Part of a small language model's weights.
Size: width 96, 2 heads of 32, MLP 256 SwiGLU, vocabulary 8192, 2.66M parameters.
Architecture: rotary positions, no biases in attention or MLP, untied embeddings.
Training: a variant of SOAP for these matrices, 127M tokens, 3867 steps.
Each number is 128 + 24 x the weight over the matrix's rms, rounded and kept within 0 to 255. Layers, rows and columns count from 0. Numbers have three digits each.

# layer 2 MLP down (transposed), 256x96, rms 0.149, rows 47-95, columns 0-95
179110143099120105176147114162105080144156108109104084121096169143148122121124149134104160120144160148122113144093178149167136097148109097163148150149119149120092128159130161123130120118119119133139148154154113173111120103104105098144122137137140155175092133136091104152135089080116095119
133120119119108174148141122137157039153129158122104043126116109132133133144131132103133120098173148153128165124109122135133155093120143119136153130186116140108128141118131138085107103131119121146105142131149129128145145131122137111101135154159130149173156099135096131082185113156114126107
130091128082114148127103128148067121166093131122123069144161077151143135102140131120121157141084170140104105136117142123160139120138119120113127119137096153131125139140138144150130152149130154115130138112175117075118121158131131119131114091106140144122116112117095150108133136120089127127
118119129121081133141126108112122163101104195133118170140091105101096119124167113104150158146102138137124122125128104128152144094140093128113138146142058130137097161141148131153211111090115152097141114148161096116107126156140110104142120181112071107113096093127118081114156110086110112131
085132161132094152119107095110171140155132149126127099124137104089106159085135117127105157176090132145140107146131101149131109131118120113152100183101166149096118168131104123105128162116145107135104101095159132179078138128084108110097116112084112120132136144151073117110131132145078126124
102159152134139087125090147130105064124131108132118077175134151107121136144097149111127114087133164132085109113124112125200142133121152096164131152113135102151086144145149115177145145105114152151119135120123165123115142134143124151150131105148149111133139153142114132115147122101172149128
133146125126128147134138102108164095158161142170140086087136105118145145084127116140147136090145146146127118154149127140188131145105122100096136175115146124144112144165112092166130124132135131142098145091130171141118159198149162127126102113131110139118138146156117115138105109102125168156
139156117127127116143122184103069168128122159110157161124125179171108156131146121171120147093114082075105134097119096121100113124112145109168102138121174146120108060173151120113158098160126089111149120130141113063124142090107152124124123102122096127146131077099133112126114087113147101140
137134136117104149128101133156127061154107141129109086140127113123137115116129127084139121149131135118107098123132130163174122110146120135129122191164108126121093093138136093156090160138113134118111129128158098105130116129125128123141136122117176159177108114123112124115086130136158114155
092160182116115128153160139141129109126126118137115095135161084137114096117095089143111099111123073144105120163155139125137155135130179127109127112142135119137137123138140165183163119113135116092120129106134118076127142156165130128157117165137129123142153107149142130150088156137140132133
147134124113083133149135174148076111150092068120070142125117118139129134121136088174153109165125110136108112134107172128154189161109081139172098151111109114163125108121087135125113113103113129149143121173114089135112139098131101145127105086133188114120158138090147138130158149125125127156
130144130104068125179153125115127093161115152117102137146114115158166162135137157149146107166121132190109177143098120114128168159137128123199125131096110127169128168127129112143130129136111111107147106134117143109122115111144109089193134162140151116102106108145153115159102125177163152134
146115113113136174090138141077139147111136153119142113126107119101142122117161107129106122111139122105164150114159143111081109151137133135130093125166128121138134135114139095142132113139154121134157109117085132136168086094120142147163124129157143092129154100110125144111144135129167160115
128110145135135135106127120129147183114110140107116133155153139108111145103126126085121143141132131109206129133163127130102116115119135157119107113136118123173139128106130187111100096120173100109184135115141087148119123104149125154121165141148139142122149099152175150101132126136107103134
152100095105124120091138129097116124072153151137170163148141132082124145133136102145131123122164134115092102120128086147111166117136140169152112143129145158135148119109137087118135124158105097120138119134114189142137158117135148122106152106150105174097086103090125137090114143117138098155
128125131155118123118115156155117137106112154123156118143124107135119139146112103144119093101167176118140134123151159129090097128108094118130157127107099095126135091085117151114066144140155118171151109164107082201152128139127128134112122113112142150140105176085141116149144126190144120089
120094201093107086117121123141149136124145159138133144139141118164106176116158141151110113079139098104114131095104146128079149132162096120132095171123123123112117103125124191136134167094134152117107103137115078078160135117122153097117170134138119072133128161150111144114118144127174124134
165107156111098124142142135083130174081161087144126139148159117115110117080129132184135133099116108168117126105144144147116085160145119109155136141121098108132120156119126145128112110177075135126129147150095088210153089097136132116102157107127131124140098104133126141136130112132115086112
111178166133134111137120111139174139089136136124158115148105144110104109099111137157144083158072137118139143115168126126151174122156083162128195127101126141098135137147139113131158144196148152093114160101128124153122147103150174096154095140062168099099156160132120115119120097124144126164
161127075166112142178186139113102084112121087120118170157141093095153134120153146178122111141143111124115134100139105092096129140141125173108091121132126133094129100066112145133106123117126123145121124131110150210169125113130150125127129112118140111131103123121167129125096128141170139157
123192149147124105142143128092095113115157134136081132140116128162153117093115113149101101109166125128150123123117144121134105109157119120117144086100180134108105097136094141114115093148145140133138148134161140152143118123157105134096099144144133129104122095117129169131132160121139122127
125153122103109143128141113121198170097119101104116115133130144146151130165181127175109101146117139147153149124125092067128136146118137132123151098139121106126099121155122092141148178161147156112104148135151144044111111105145085151137161126107186111130163130151105147131090129167151133156
127113137130126158124133120162111159119127153120138137140118125070138119124125108104119126122108157125123173098136106135164099133155141156151172127135172120154112104086103129111140135131111078158127145127134102151111111129124120128103109112139115155098139147124180133136119156162109152108
118142175141118120124134126106134147111144098114131083097133156107129163124136115086163131117155120113116129141115076168120104122168121092096122115117101096178097139141145160164123151124146155162132099109155147061125149155105137139146134122103143165123139114111093093153157172151159142134
127139150160101104129164126130107193137152117117111150133120119075139112126134102122129153122117155155130135107157157132103138116124134129099123130149167104125144171135135098114122123112100133139123082134077136143131102139153100125104134118155117100132147133056169118129136119130134077125
134136105183160126164120135140147074095122138168061131150149127158136107132158112131124151142128122104132144156100118127154149112129128112064094077107149154110143104130111121176104112104111139136170144118121124111132121160133120148128144175140145152145080086162135119124137139160098167147
127127118070139102155117205146091112141120103170159084084100114111112104141127118138145133128115147185128110094173137067118096113083124143147130162123161130110143148145150102170125137137130113110150137108107136162117105119116134134113126117101142077105152125115094151140150142052118162126
126172167165142156148141121173165153112097118103126152164157094105132140143099121099115121152112156122162120110087148146141129113166151147125121153128153084155121134155117097150131110105139095134110137129164131054091129131151134090124121129129148143111144117103107135164181132156166096134
156144125097105145160129119152160130116159143152133098095123142171168146111136109138123119122150108089115138095138134155184112129145105121140166164150163170132103132091134115157101082153149127121143153140124136074168149145133125163139112129133130145085140102118130134117114161103090133145
155136122119120083138127127124137148129120135182108062122105124074169154121149149114093139143126111148115101117173148144122099105161127139125102183155107072131114160143135115131126156143110152151129149140151183110154146144159165138121133132118117140164104139154107163114102099089104133141
186135131086136144139148145120102178168125121113151116114074133100145146156127144127160129138153118140071167103168134133124138132124148154166104184134109123115091096102132145123120087099128147106142096121099125054119134161151117100157112117109115131145139175128142126106127164118144140111
118136092125100113110149142106153172147128151107172179138114119122121139129083150106134146110110144129136124104135111158101130090165116127136122109113188106122117145144115088111152133143165109127188108123141107126072126078142084153092125166128169102132155119130122141137148138117171112139
109158126068122154116094145146156140160147106148122136136158098106134125167126140103146139108113197110100103125158114141116130124109079124154128113107071100108145135152126131112120122131153161112118103078142196114075113133106130059128065134121126193149095124136116123134140139132130129087
135101101106206169142114133135124094138147108106135125202112156153124127112144155102137101134128107140142114128111136129145144075151126180133103119151091104131140100099132112116073125140073168143121123150136122039096132123175099114132101146144143120130122132124134115125139119157160143108
147130122063101108104149142130111137102137144133169091138132145154162162149108137117137148174078160124092142153163160135158126117137133145107119128152110115119094151120163109095186134145129117171132124096152149120100132135135130147118144110118132135085110127135071158109113118109151151164
094136089152152137123132123099128169132162133101083154108128101133127096152133126089124105091088160115138101072129103108119126140084110127173157110118157160144151116111109156153096125151100111171120175162163136115158114112165112117145115134141124125152148167112130165103133137152133145113
083112120184142136120147123119091095137150130129113084098122107137154154159127171123139114185177163127108150120119088158134087082099150117143142112137154127073130167162141153141140128117100163140135090087143172108114149134128128116160155117118167132122152143131099097171139139127093137123
104130130107110148134133132126143117155134114096118133141115116166147153146125161170156082141102145129105153129110138173169125130095117165123129175103145124085120115142121120114158123131166144129139128093139137155127136147125077174111114122139147114102086143153104159134127127094107138115
127141137124101136121107108152153148169115106159150078103152106172135176108150106151110120128122104111094096132129111145175078121106131113155135124133077123126075126100134075125141123121121145089108129134111149145119113134154109078139092063121110110136125144138127094129138144098121162122
097123115152110136126114120127171181125117155130158132142153121119114125102107120122128099155138115156104155183153115173151097121111167102138127116154155154144134112154125118139127114106157116134136185115102127235138113130118144166157127118137112105099127120139108140125126138122121106162
142098147109157157153109111139149128112135129150141133129111085141131128142141117151115130093079149125153091140131118181151134135087152115122145114158120122113168131082109125091141141158150118118145128098149144167127112104156098096120166141138090089171117128128136108104118112143128158107
111162135140134091109132131087116142124124144168151086118186089130075157126137130105108125125116133128125125098155144096118153082170140132150164167118125164140105119146154121114129167127055113101065130134145084137100091141138157153102125117110133134145140117142104116143138125107138128100
138152095133166122101155122122122197118139137142168177127088134139136154121109129061119111101153109135132092171150148147079143129129121112129141140126099100120141129134098125131139132139131052139150118148189132134147113100165138151128163118111111116155139083135098150116121109105132143119
101111107089143109134150089070139167173179128151135175163143125110140141106111097135134084114143119116137144116147130122162181148151128158104077137125163165193127127112128122045113135103144132128185124128104109133126184154155107140143087135144137100155135123139116147131145135121101112111
123159145129121122136172117160099173148110133120141135176148118140123124132115136145130141139128171108129090145148156096129150104114110096139120099092077103095119140134153112133141105147109101166128146167124117102111084118165077117113107112138143152135144168096137121132131122171102090112
105147162102126168116119133107093073145168106172089100113109157113127105141124122147146149127101105113146102130080124135150127095147082083129136179131108126110144126125175110136153128093141148162055160135109153066130138094150167185115157095123146153142154158159123146114111156107103123122
104139145111101115130086123113111113144131158172144165119129096120129146137121103119116144144106161146150160134151122143147111142145098150144156136155120130131125083148113095127129059123121103113139120133113126047137094141122126127114144102137116127116116139089161120110158148106124146142
132127122140130116147185154126168145116159129081128130145138155125138103127131154163170146123113154099158133108102140093138119108150143134111130115179124145103114109107101133107162120153093099114129109160181147145154139128078139117151115183141152104137153141118130121125172113137152139139
115117130093132113122150102148132144130120175092164109074113142093160164120137157147140142088129090166132102124132102118131104137124112119182145127105120158096138164085160142128133106106124121098148114112117135144160155099065173123155146163154064156119149126112155109193140108121108093137
# layer 2 MLP gate, 256x96, rms 0.166, rows 48-95, columns 0-95
092108083113137146091138143143127144130141140200139144139111136132140176135163086124159081147103113128127105105140107095171098119142141142150143174148076198088124128128184122135143094120105144182153102099144110113154093170122102163151106119148106132117117102120087142116114116119131123159
140146134111121122130122113141126194133128119094125146117127123132128138123135128175148124117145169151138103125135151129174124148095090092141103132134147137133136156145113143115157144127123117070139124107143133131159126151119123115182117107110115130143138131115151132197119124122108116123
129151131141161108145083094135150119132143101131120116111100090114167128134162087118114102110124129143150170110098129107170167152121139122097104136119085082141118107138140112123143129127129186169156176167132167119125149107145112118129101110120147157129165078139123164129143143143178127115
102153173114129082095114140124160131130139184140127132132139146107157126138087108170112120106099149142110112150105118176092099118139077159167125125121111124111162081073129135128136136187121106128175142120133108154124178108120120114140115120108105111143132098107162128138114135117099148157
151126138144137105133131149145129062120125116120113149116166100131119131133144149128119097146137106117143136115107163139082135084128125172082152062125100137118167135084113123124124105124133112118127120155117118110162145098137134122128127155098145137126147126151157149169141143140115103101
133074108159130133125110145180130136177094117121136102145112160112124120159149142150160154078161151158131148123162173133156131154104156114167155137104127152086165142091141127148124109150114125133131135127117116159151122137101100149114115116107114101153157116160126094169190078165087137125
057104124124156120154198124173123110124146110181125089143124090132131129128159123112137125114152165166124059142141117146171131158116119112125154139085148122104142117154121117162135107075098124151088135124086110120100146098148126171096138118154136131132136168142129153114121171120132128121
131146093138168112132146136164100130179137114126152108179170128138116119119138114141079111142144174109114127146090106143145109116123189100123133132136103097148158115156135105143148122103149159143107124148141108102159162107147114116143154142191135117101134105119156150131140135127109081139
110138103099151149148155142130117116147152101113153066124118124105127119122140068118134071094161126119123138092122081102143126131102139093115118142157122134153096130116156142159154127122086107155102148097140126165102108166137097172149131116113118125151121104152108144133154113125085112126
103082162142131163168124146159135130154070132090141150166125173143126148147148124205153113141158083103127163141170100141112133129129111112177141148138115103143147103089143146110100107135143114095111112086136114146125147133138135111091103107129117106111161143153173108140080105141088117122
120091149156148099082137110150168143141179161118137137094122137143130104122169077110108102104096131131136123128102099140128076129114104119144117134077105120132165121170133153104140174144144148123127120102104137123124102149159133143105117142105063116138077155117121137195086117127088152123
120158122082133126133126122086116135127116102132117119149129086164160118136131160122101129114151139124134153158151126093117120132152114152107106078114111139195137142156144093136145160114153167129130162159107084125122110095157128131122091121093143130124137159130172125133129131103108141117
121129117137119168138090150110115105103116114142128111157118132144133163141116132120142161133135150142148113128135138083171110129120164157171128129173140085104155141117121105082070125160103134152153114138133139156125116110166163080129120138140120130114157140156151106129117104109109138104
134065113105143150137105083133109150157114128156126117143162118156158106123167138092149165207122144080150126120110109119100171087127100153084119105085099126162129141135121131090165170117144097126084098143136127118131188143138154127139133146130146129119113195093110115121112167113122141097
186107134081109110145163125121108125087160163130176123123108146114116137121120100150132119118155151123111137116158133117101100093107074101154147138111136138138125112121122155114149149130120141182151074139064124118132119144119127124111122118126095128130115161118133138096130128140092136152
128099170122082103120119120127099127119113151190121120110143124168115149156161120117106109093117098102079158161113155106095175162154097167117093174128126136140109071151103148143117171113115124120107118130143089106074157150118132086128147150110132090101166193162140131130120134163150141124
164090168127138170109142151109109122148117093136085095145157123108107118099117147182142131118097146145159147088152124140112110099139124081144148136108078139116149146151099142143116114180119128145143095119122120112186096128143095144094115117125094129146099109151147129093136164163096142127
131133108111133141087131116160163138090140099121143064109087128121125136155127165157156119142116143131145124121086118131128121136174134108124136103135115144112167155105094162145153158136107149102133103104105132169148126179180144150182166125110128125153097116130075165079112168123125084130
147097121161143150147116138142151147121137112133093110102141094122121122108131133134106133068127109151119088139144104137164152159088107123125130103132158188147105093172116140083134127133081129141123132140129114096103124136153115109143102081112079150150161167121125089138148131124096128100
082141155115098130108125126103116104098136125122147125106104105107123128120096111149108101119161138166124140148137139132086095134143104105119134115132139148128126103148115137156125125153115153143134135106131179150130154129151085115158129137061095158160121120094136158078096121133095144145
146122123154123135140084134157081095135154141154093154121164105104076091114119135074116116127114105113103136134122108192111114093111174155160138162149121167122145157124139145111110085105091094148167089133140123127160126122152215083144047073181110162102176162129107080134170056103069120166
121120168102132102080127113117123111134111136143111120155130126079153114147118153101123102165123161124134153064120167147128121096145144120152140151126118100099121118121133111117158118140141144108149135136117095141148179099129113097145117102129170152121121130156149132168147153123160135120
132151142089141102132177146155133111139138134147092127167143140115111129163132106094124133111106100108126159144111111133108131133164105080149113149112090108120139180110126136141128106124127121147125126126078189133134181154162099122130154096133130142139082117135111160148096106112123129141
145111155148158095100137135127149134137133126101104117108167106101131123122151066134099142133110161132102143118118177116119127123111133133103137096136097102115131161133148104111138127138089131135123124155116179127122151127166090087081139139133104159134126114099143129148114149132131084135
103156186118108100090112121106091129169108132134137134110104127119167121129058196119097131164141180153127110135163167128091125097141115106167111121093146166111102135119107122099122091159136130125145116132164140141133133097137116118146119076101085142118122112128113122098131119119125098115
172134119179167111126099095154108095129142131145124124126090095120104168140121146106133147117172072141132138142126156175131138153122134098111086123130091144102136121118119119074178118125125096128128132174150147136104133136132133161144092099128083125197101109124116102165084134154110117122
119183171148119117129067091117136154166111126155104131129126150101125181129131145131134101135133103134149087119142162131132111152103087116105097111112086155092118116126167120118136101151098136143145153173090140161120142068155095157132079153083106151136143120136151149109093135141172149135
102113121142123134131126092153108134149106129139148176165162129103115111113157148159105135104145168134135154149145139125124113072142111112109147142160121138125157182148137106127129094114126099127100140095156160135173152151151118139100152139145111124111146135139145134119156150117098137139
134127148140139106167128094156082092103131083123166129134165094128135131153143102105128138139128112147090158150156111097161102155144105089094140129099118131115136111093158124143135103128180114140114118206164143071134110129141077121150114144162157111143100077084122126136141163143125142128
109102164094160126122166149135121081111082123110100150090092099111115148101135115116112170139145117126164086169136164151175114108130112141140116098127167122132117137136117133117148128104106092083128080159158102100140136105157135115110116134127079114144125117152146145096105130166126125127
124138128096099145134110103120117092099166097145123110124146100129160088140144112140144100105168161135145109146186135119145128153121097149137127160136107086102137118135129097131101114160076149133088089127125130123129127171109144117110134084115106093154128161130176111120130118115144162139
169150148116119082139062148139146091127146114160084118105139100104143199174097162131167090127085132151106092166145148131157128184108089061126111149144127151094129114133156156142120124152117159098116140070147173111152098128142127111179138127101111126181080158117104134076119130149141150134
113142151159105127143112091165154113115077163145110132103158108138168128121124101140182141121113137116136177132171099125140085142144140101173157112122141113110099154138136124139145118117152119122078116085166100176163130121097144147092104062093130093132130131147101137134096143130103135147
185137105144133142128103130101124093144137077157121121145143120115131127138138125133103085146139113147151133088125090098140155138155104145163114130102153138115140138157150121135073164160129123137097124136163142144132153175115109141158083122174131105154129161133101129156145151099118108171
121156144144145115156123117126124092096200159108103104088086072136114124147114088131150093096098093160121127110127142133123119151127148144158145129134156127108103121115157145130139139151085174147119163111155113138134142143165087152100124122105128142151086070170109139153112181131132148142
149143159063111123114154126106158154133082121163099161183156136124163127175121132141156109132183153136125139105108146103168139124128120127174180107129097127130148133111162117138142097125106129112176118120100106150110148132144166165098109119114112098177148118145108143111146115072117141125
168136140105131143153161143115083157137149086136125092127150147097112160126130133139113149107138107106144143140107142136109139144125108137088102110140075105142102114109111178114136160135142134130137127142104124144117170109121122099122109136129138115162128132076182151131106089168107119133
110153153104167113152083087126146142125172165131101130175091117089092111118114159131149126134159130075154137081091149150128210094101104163158108143157104100084183125096136113136100121141112090136115141128149139169142139094132151125081123145101122155143143107133184122138126125141111146149
132171118115098132154115120147130083139084112137098104148120092141109135156114113094142132129138128150117132126124114164114131127125153195100135088104131129151118087180090106117125172079141116162115152144100151168071113109166135116154129098113130157121131094151156098123163132112110137102
093145122157127115117151109128125149175143138093080138137151142163098131103119165116139101121153132073147142074108154148117170079151109147099103106106108106135075130130127106124144099134112121086102143130088153141134131138143101120114099147107141163121148149136141107129140105114115106133
154184130104118136117102156125160161152098131136137095153166103135119151122097160159123148109133179080121130093133171129101172110137111104132157120136094116096148086117128117085141164129123097098124139082119133140137150121126155162093087126108100113145079133131143149108121157126112127138
142131117163153112146131133083095131134129114178137136148113132137139145129133129106087102150138145112124101112130149134115135108166114096098130130125099109125138135112126123163139158111142098132120113118138139116158109157167125148146171110069174095144157098058088180107121146107157123097
142159148093138107137144139110131181089119145099090126154122120082194111180166119108138113129111144113118121091111116102170131185105121127120119147164159133140162127078141128128096104156120137096098101124134125092155106125139093154194139161149154142109144131114098150120135149133169120121
131143093111142118171109109155157129105141117117138116117138140126125146121085107138104130132137095112114139099113112145141142141158181167164136149128132165161098127148096113115137168138095122135058122112132128111160162111116118161150111133113108114146102133159136111151124134123142106156
118128110122147145107111116128128117134133133173124108134127136122111084124124142159134104130126146154135123121109100144155114095133107118143128142121095162149114129156132149168138117096131120109086132139138120100141144130129172134116179112109140187129154170132147145101147148128105141154
143118166133127116088168101122135105131117077140131135103146104144133128109096138134136121160166133140142140130139162139138109094127108138165112137121131126131117133140160134161126167125120149133147135096151112121100112126133101150137135126104176158129127163151147122127158139109132160123
115135167139128152149120121123129131162154164088086137096126152114120143153112172128147108104126083097171105139151155151163159155120098078091109108135110161119154129123103113125161083142147133120181107123108129130142158145173105105105136113126082104159121106128105124101127123158133108143
090148112119122152108183098104143150172116119112132148061119142114134134105155169118150121113101119137119127128120135124098166173159096138140169139156059158104108166104112146146131131148103127096158119168142136103141144141110138136173088150136111168173176130110129145148123114116085119141
# layer 2 MLP up, 256x96, rms 0.16, rows 48-95, columns 0-95
142130144135159080141101098133113155124112082088127130108132135177134093165149111120126126123083107118128056104163156166145154140114122177122089107118168101176114136135099108113160152143115147125094094136082160106104139096137142131105112118122147096124099148151098082212097106161145164109
146119129148156137132146154090145115101165144167131134087117140122120108136097159124135130147118115106133124087160127166104117149151147179140137150141104093132117104121141076113127117122127120127074118143086116128121130104142134140073150144161135142087132165126121116086091132129149135125
159142149071114185142177102091137141104086164120110150115167083124146102108147070099168148167128134100083175124128142104134112113147140138099140128092123123100102158154130100122180136111122156140124138162184097123138150145131100125129100196083121085120135106141133120141157116126137172163
140142133132128099152110066142098121130111100155123115140104084132116103162142158123157137131087114141119169089136131083108088106109145088125119109091135111107179123102099161126124173111147131108084137120114157160132110105142146119133140106154174096114119153182195144120126147150122096143
102154182114131093129120105125144156098132118176118098144095125118106137158083123109113095102144124122096083120090104157179114151090178096149141117137117102165128156160174125151152165109123169164144110096112148138090134106169141109116116101160111132168132142136124145109137132124133124124
118135157112115167112159113110110110109113133133149141168154143096176190121139134110129126180134106098100139152062092125091135144128075128137106132112127136085119076118115153126108167165083136110153117145150139117085143105142136151138129134107124118126130121093118114095113144076097185104
121113129159127145124147107106150128147110158136090134169118142099083110133122129118126111125150162140103111128174126113125168167109116186116131135146158175111151135167145126153089165130158156131115175096098108194140197094119122094100122121117146157087121197149172149117136129160132111097
147133122126143111103109140139126125107136172135099127123151107099155116143130163100145144099134084156107110114152164129123157130097074130142102088119134087133118100076125141140089147147128114114146137137104132142120107123085127157161108127103144176159124069082154129127071128114113121136
142081107145131106119138123112119137105163132132124168128116106103136128148145119119139134149143127126104163124130110118115078126109131124170144110105133140122110118097083094115134163106130131153123119158098147103110108108126124138114167098111130090179092169151134117140148091120092188113
173138140168111143112124091152144133140127122157097134101100123171112152113148112105115154112116125130202097134169172129107052126148149161133141147141162138100115134124151135174106135127147129156110107139165184083158075121132119148135136127124151138131104108122081155104186171132157118163
148116102115146153133090134146110161106113129156145089094157133132146127107161112108113147126149154069119101139120147145128095112100167138119143098144155113081096082149145111056097139106131136128120138137178151115103075151175140145117133124172152163150146139117116162130124170120100140126
115103123101157158105118124075102129174123122082132136166095088135141124171124128111123131112144138110134135147155120097115119154135096149117108122097133157169160139110140144106105137103162135107164109147124131127151117082167132107121118133126133129122109138131132159104132127108138143120
152135182125149122133107125125156103097127142163109111135099078125090120140110162118166163120131113129163111106126116126158112120114128137111167099110174125144145162116177154105121151099126124162151135131098135145093123148141132092086126115092153129113131125140137144121122085168144125125
107062150112107142130099101112117116136118144119148128130154090145135115131142150064133164157144146083115158161146136121127111150109107152082183102120123130141103106135094170137143149119131118124107153163122146112069193129137131116137130165095109095141202148139137135134135109129134168137
163107139138135124110137090105102116126109131117138123095140089151123112079101115128156107164131133129098169120138106114138160094140150139116135118079165126131173134145097120106127136096180156112171094123116153086102100115137140124092151174158126170107137124146164125111151141118112120122
171133167153110121130105125084116131080120148151105124141108132145134125127144137067150124128096111123150164095149127119123133111135143119117120156156153117142138119135133097177103123093106110114153148126156100087111116091128156122138181127124162138096160155136114156115148186122188086115
137115120149159116084102151130146070117095105140148090117119132125143122118101121115134121142096122120170120135107159078112124112141122097103131139145125104113176094131131114112112085066122116167155119096154142131112116141109101107131157146115121103177119138115170135109112145090169148104
104095135152101132093112130152096118142138122143140168078120130126127122139166099118150116146137111157124119138108111095134069138091192110138086129150147183103131145102093133137160115106145089144164122163128123129137092193111127148149156108170100143093114122153137160158167127133092151085
095128148140113134087095144109139145137122136108145098123155132147091088113117111131125141085099128132101133147120132160142170139091093107106105163108133106126099121164129153117131145158119101153157125137138112083106122147114111100143124095112138119149170119097110086115135169162122085034
132153097090142117122136139152111152110137160128137139089150112105094108156132138107119122109134121116106117111155137132096164129119099136094154152142138123122153116140148139172117125139124169160128142138140129141150145090141129130136109180096132139146143100118178166130148089074095158122
112162126087101100147111151161188165118134128128179115112124142101109119122097109125100123100081108136121150107129148181147139177159103112102127152124116105144095115097119103166097126159129149097083108142106094139176156126135100142130125114112101150103093130127115159097104136185179061149
116111160124174104120153148165113144172153147160132143143101103091129095144146128120125123122105137110115158121119123133128117125126123112131124103154166152179095106128118106117149127167100123145133157146111115121119159100130117125124117089112127138090116110130135131131115146158146135134
152092096143153180132126140180125103111126104133128131160136110179122123126066134129139132124125157135131106094146140126147155113140120172125156126124151153141131102154131094136152168102084170139125159153113117160147107132122136148134129150114162074141126163107126154105114105106101120130
130153135146156088122148157115116138152121132109108113121139118092135102123144080140128160139107158161113162102105154137142118123117123116113103108122094094131142125110145109118113128097126134130099107131090158174134130097133091133096127115123147139134121122106134144115115126139179094128
120110104129137134121152151173150172090107125117127117173111132139116130069124146112085115110110092148101089090156101178150139153115127099145135120143133099092166155107111114103127142105154086169099106112131100140167141086160154099124110173162142141143162125148089145126147085105148101131
115117174160117141132148106117092130127155117131143114097120120128175136113129103177148102109122123143099159135182139132138141176143168128168180138158166137126135143117152156145166117135171154160144108105105123131082145138142149110073148137137114110123108143111122098096159055126090096149
166108115106126079144139143129094132140165145128124143133115147113075098083106139125179134133132114108120087136147197107169115145099094104108155143140138124123145136139114144143104094144117160114120132119139157136100166094132159134130102122131153151127132144139144142154099101149144077098
124114135133110122125134126088159113148105133127105102114158129135157140147126097109123133148099134119095108114097098139161125146136130158187129119085118087117112149118132118115180148141126114130122133139130122104081114115126131081148145098080137174138119149106117132130104100145144123114
145165111111149087112142146115152127137146137166082124127073118134151119134156164110119076148129104123121127121137158171106176074082172135175091135160141092119144128185125103142136128159092154142154144105139143142112150144137123156087121157143131165179101130185131141108107078103135149146
106100129151077145159094144130127059162128121132157138167132136120142095120121136119153119091125158145098131163125096097134144154139114140155102142119131139112146144118128185164188159174173109127131101154095156130140160128071109102104088104125121106144138097140140103081105130125136083145
127145170108118163120139126138119114128137109140104121132117123158142099145149121135131120145178154178095122143158162137101120166111132142094083137154120147138123103126149094116153138138093166184105149139077113163163138140095164121143106139103092151120068145112142153071104119145161139120
157131122107137111175126120118096147144093121107094104138119166136086069111095111089134142146143107090155111086083150124112168127141185140097111146119154125144116116145140133149151112157095119192109164197129093147131148126167157175132090124106133113142111148129127164150093105127193132171
129128151142091101139132148116136169140129154179104108090110082136109139111156089103143129149115181177143117167138090151169106161139163093105138147158163157097137119140127114097102133087133104149115111103154104144173085130133158138124143126135131113140109115183101124132165142132071151090
114084149131123107134124173136156095154145130149122134150114107130105139101103096150177117126132146160143114104178148106135106145090124085124155109144146180143146144142132121171120095126078113091118140125092119154106110124112150151124124141099099155159124128129169117107153067138075144140
108102127166134108126147173111118168106125133100138156127116053119110152129140084126132102141138155158143146121130097142151104152113103136142120134160123118138152124135113179136099105134109208138120105118147129076127105138111148145155145119105139139131149130131139187159099159086179138077
128150103123115124129126114169086115107154099068110106095166137144080111123116133081119114132093119109161081151108171139134116105137117105088149164123099118121113134108137127126097124126115160176111161185155131105137136152120151124137105126107120135105168126138136144141153083108127100132
109121179118148105145137138128095140103158158110158164137110090167104104089141166115149118104156125121159112140169116158145113153130121135134149139095141157117117082122132150123129100115121135146113148126122110104151118106101115141130156154155116157126090119154100135133119111130122124133
123091132141100124122114105161130120110127118123170144141144087151165123156127105129090102095104131141143161117118093149142048126124127113156164133111125144105160136086171159093127124133115106072140132132163088117146125121094121087170100111151126086107138155083147149149160088082097158152
129128161156115150141141132117128130156135132174109112101163166159132118108117124108128100154136176131145110114115131146096152105149136139164177130105139159130119110114156074067100140095120137186163131139147139169117102155147135105151124149110091139139154105129145066110121109101137139138
138075122125106161133138109137121138136125149189136140129127150140121147140121127134160130132128142089125143124134104116125111142179097109127134103093119166117117115085112124136140128137145066097118142147184120144171150137117086118127143126091085141128145146137186101185173127087117150126
103123157143122167132155147126137122117169138126172124165115145083165122142120105129129123094142104120134148118138156072132122154094132096153108163097158102103139124087143145147149064128191116127111128141124158106138118143121153100117118141156161104048113119143126124110130164136144136159
111172116133120090140146116109156094127115108113115169115118149149136129146137139093084111099120127119125112151099138138108153122155117146150118122146084095116088099161081113132131165176165081135152135118153095101104129124129135126098086108110141115107104142116155133101124144121112130125
121142207098095131138113136138180153099161143120097174147104115101104171111111112112179094110194084104115089123142108102119147173163135138140107133157137136150128115130152155096125114123126097121143162111139147131088160144125120102120122124092081106134133135140117142149129124119092127106
134118088104116175153077147124163133108114094138118114097084115142138102074146108166152117133134130155137154119137129139174110152119147160152117130162134128123157115134125116143096158129113123073112124131155089124112157126098154128125148124097122098101152130100118136134150128100086135151
207111139160120069149136131153121127092072125109157116107147071098132173115118119102115082145165157168110154132144113097143156136106156168122141105126127111129176148109118143149115134142118120130187062112128127104165103109145088107177132147130147087132116085123116122171150111130118158142
084123152138119125153125152152101135131127135096155127136119120133142135137171146140168141102116129179141176117138125155123103123114097154140146170132161130163161114120131156116113109123122142148123174123103141139115107110106164108182124161122116144106118129110114143079111113122131142135
155144115130193154171082083097121115172144140098121127098139131162119098119157115102188145134137131097170105146107084142147149077140115110093116098121158137112171141147121135115137107128144133119141136144148174098114139102137108089139092129137114157157131075144128142120106143152107109115
144105103177095151105109101120144159123167119170102112172137145130134127162116097111125137165160160127118197144110164127137167101148121115105133138151146130138120114168139114081086109139154148130123146111150103115157156140204088092131147081113171106142112095169078147096093142106177128137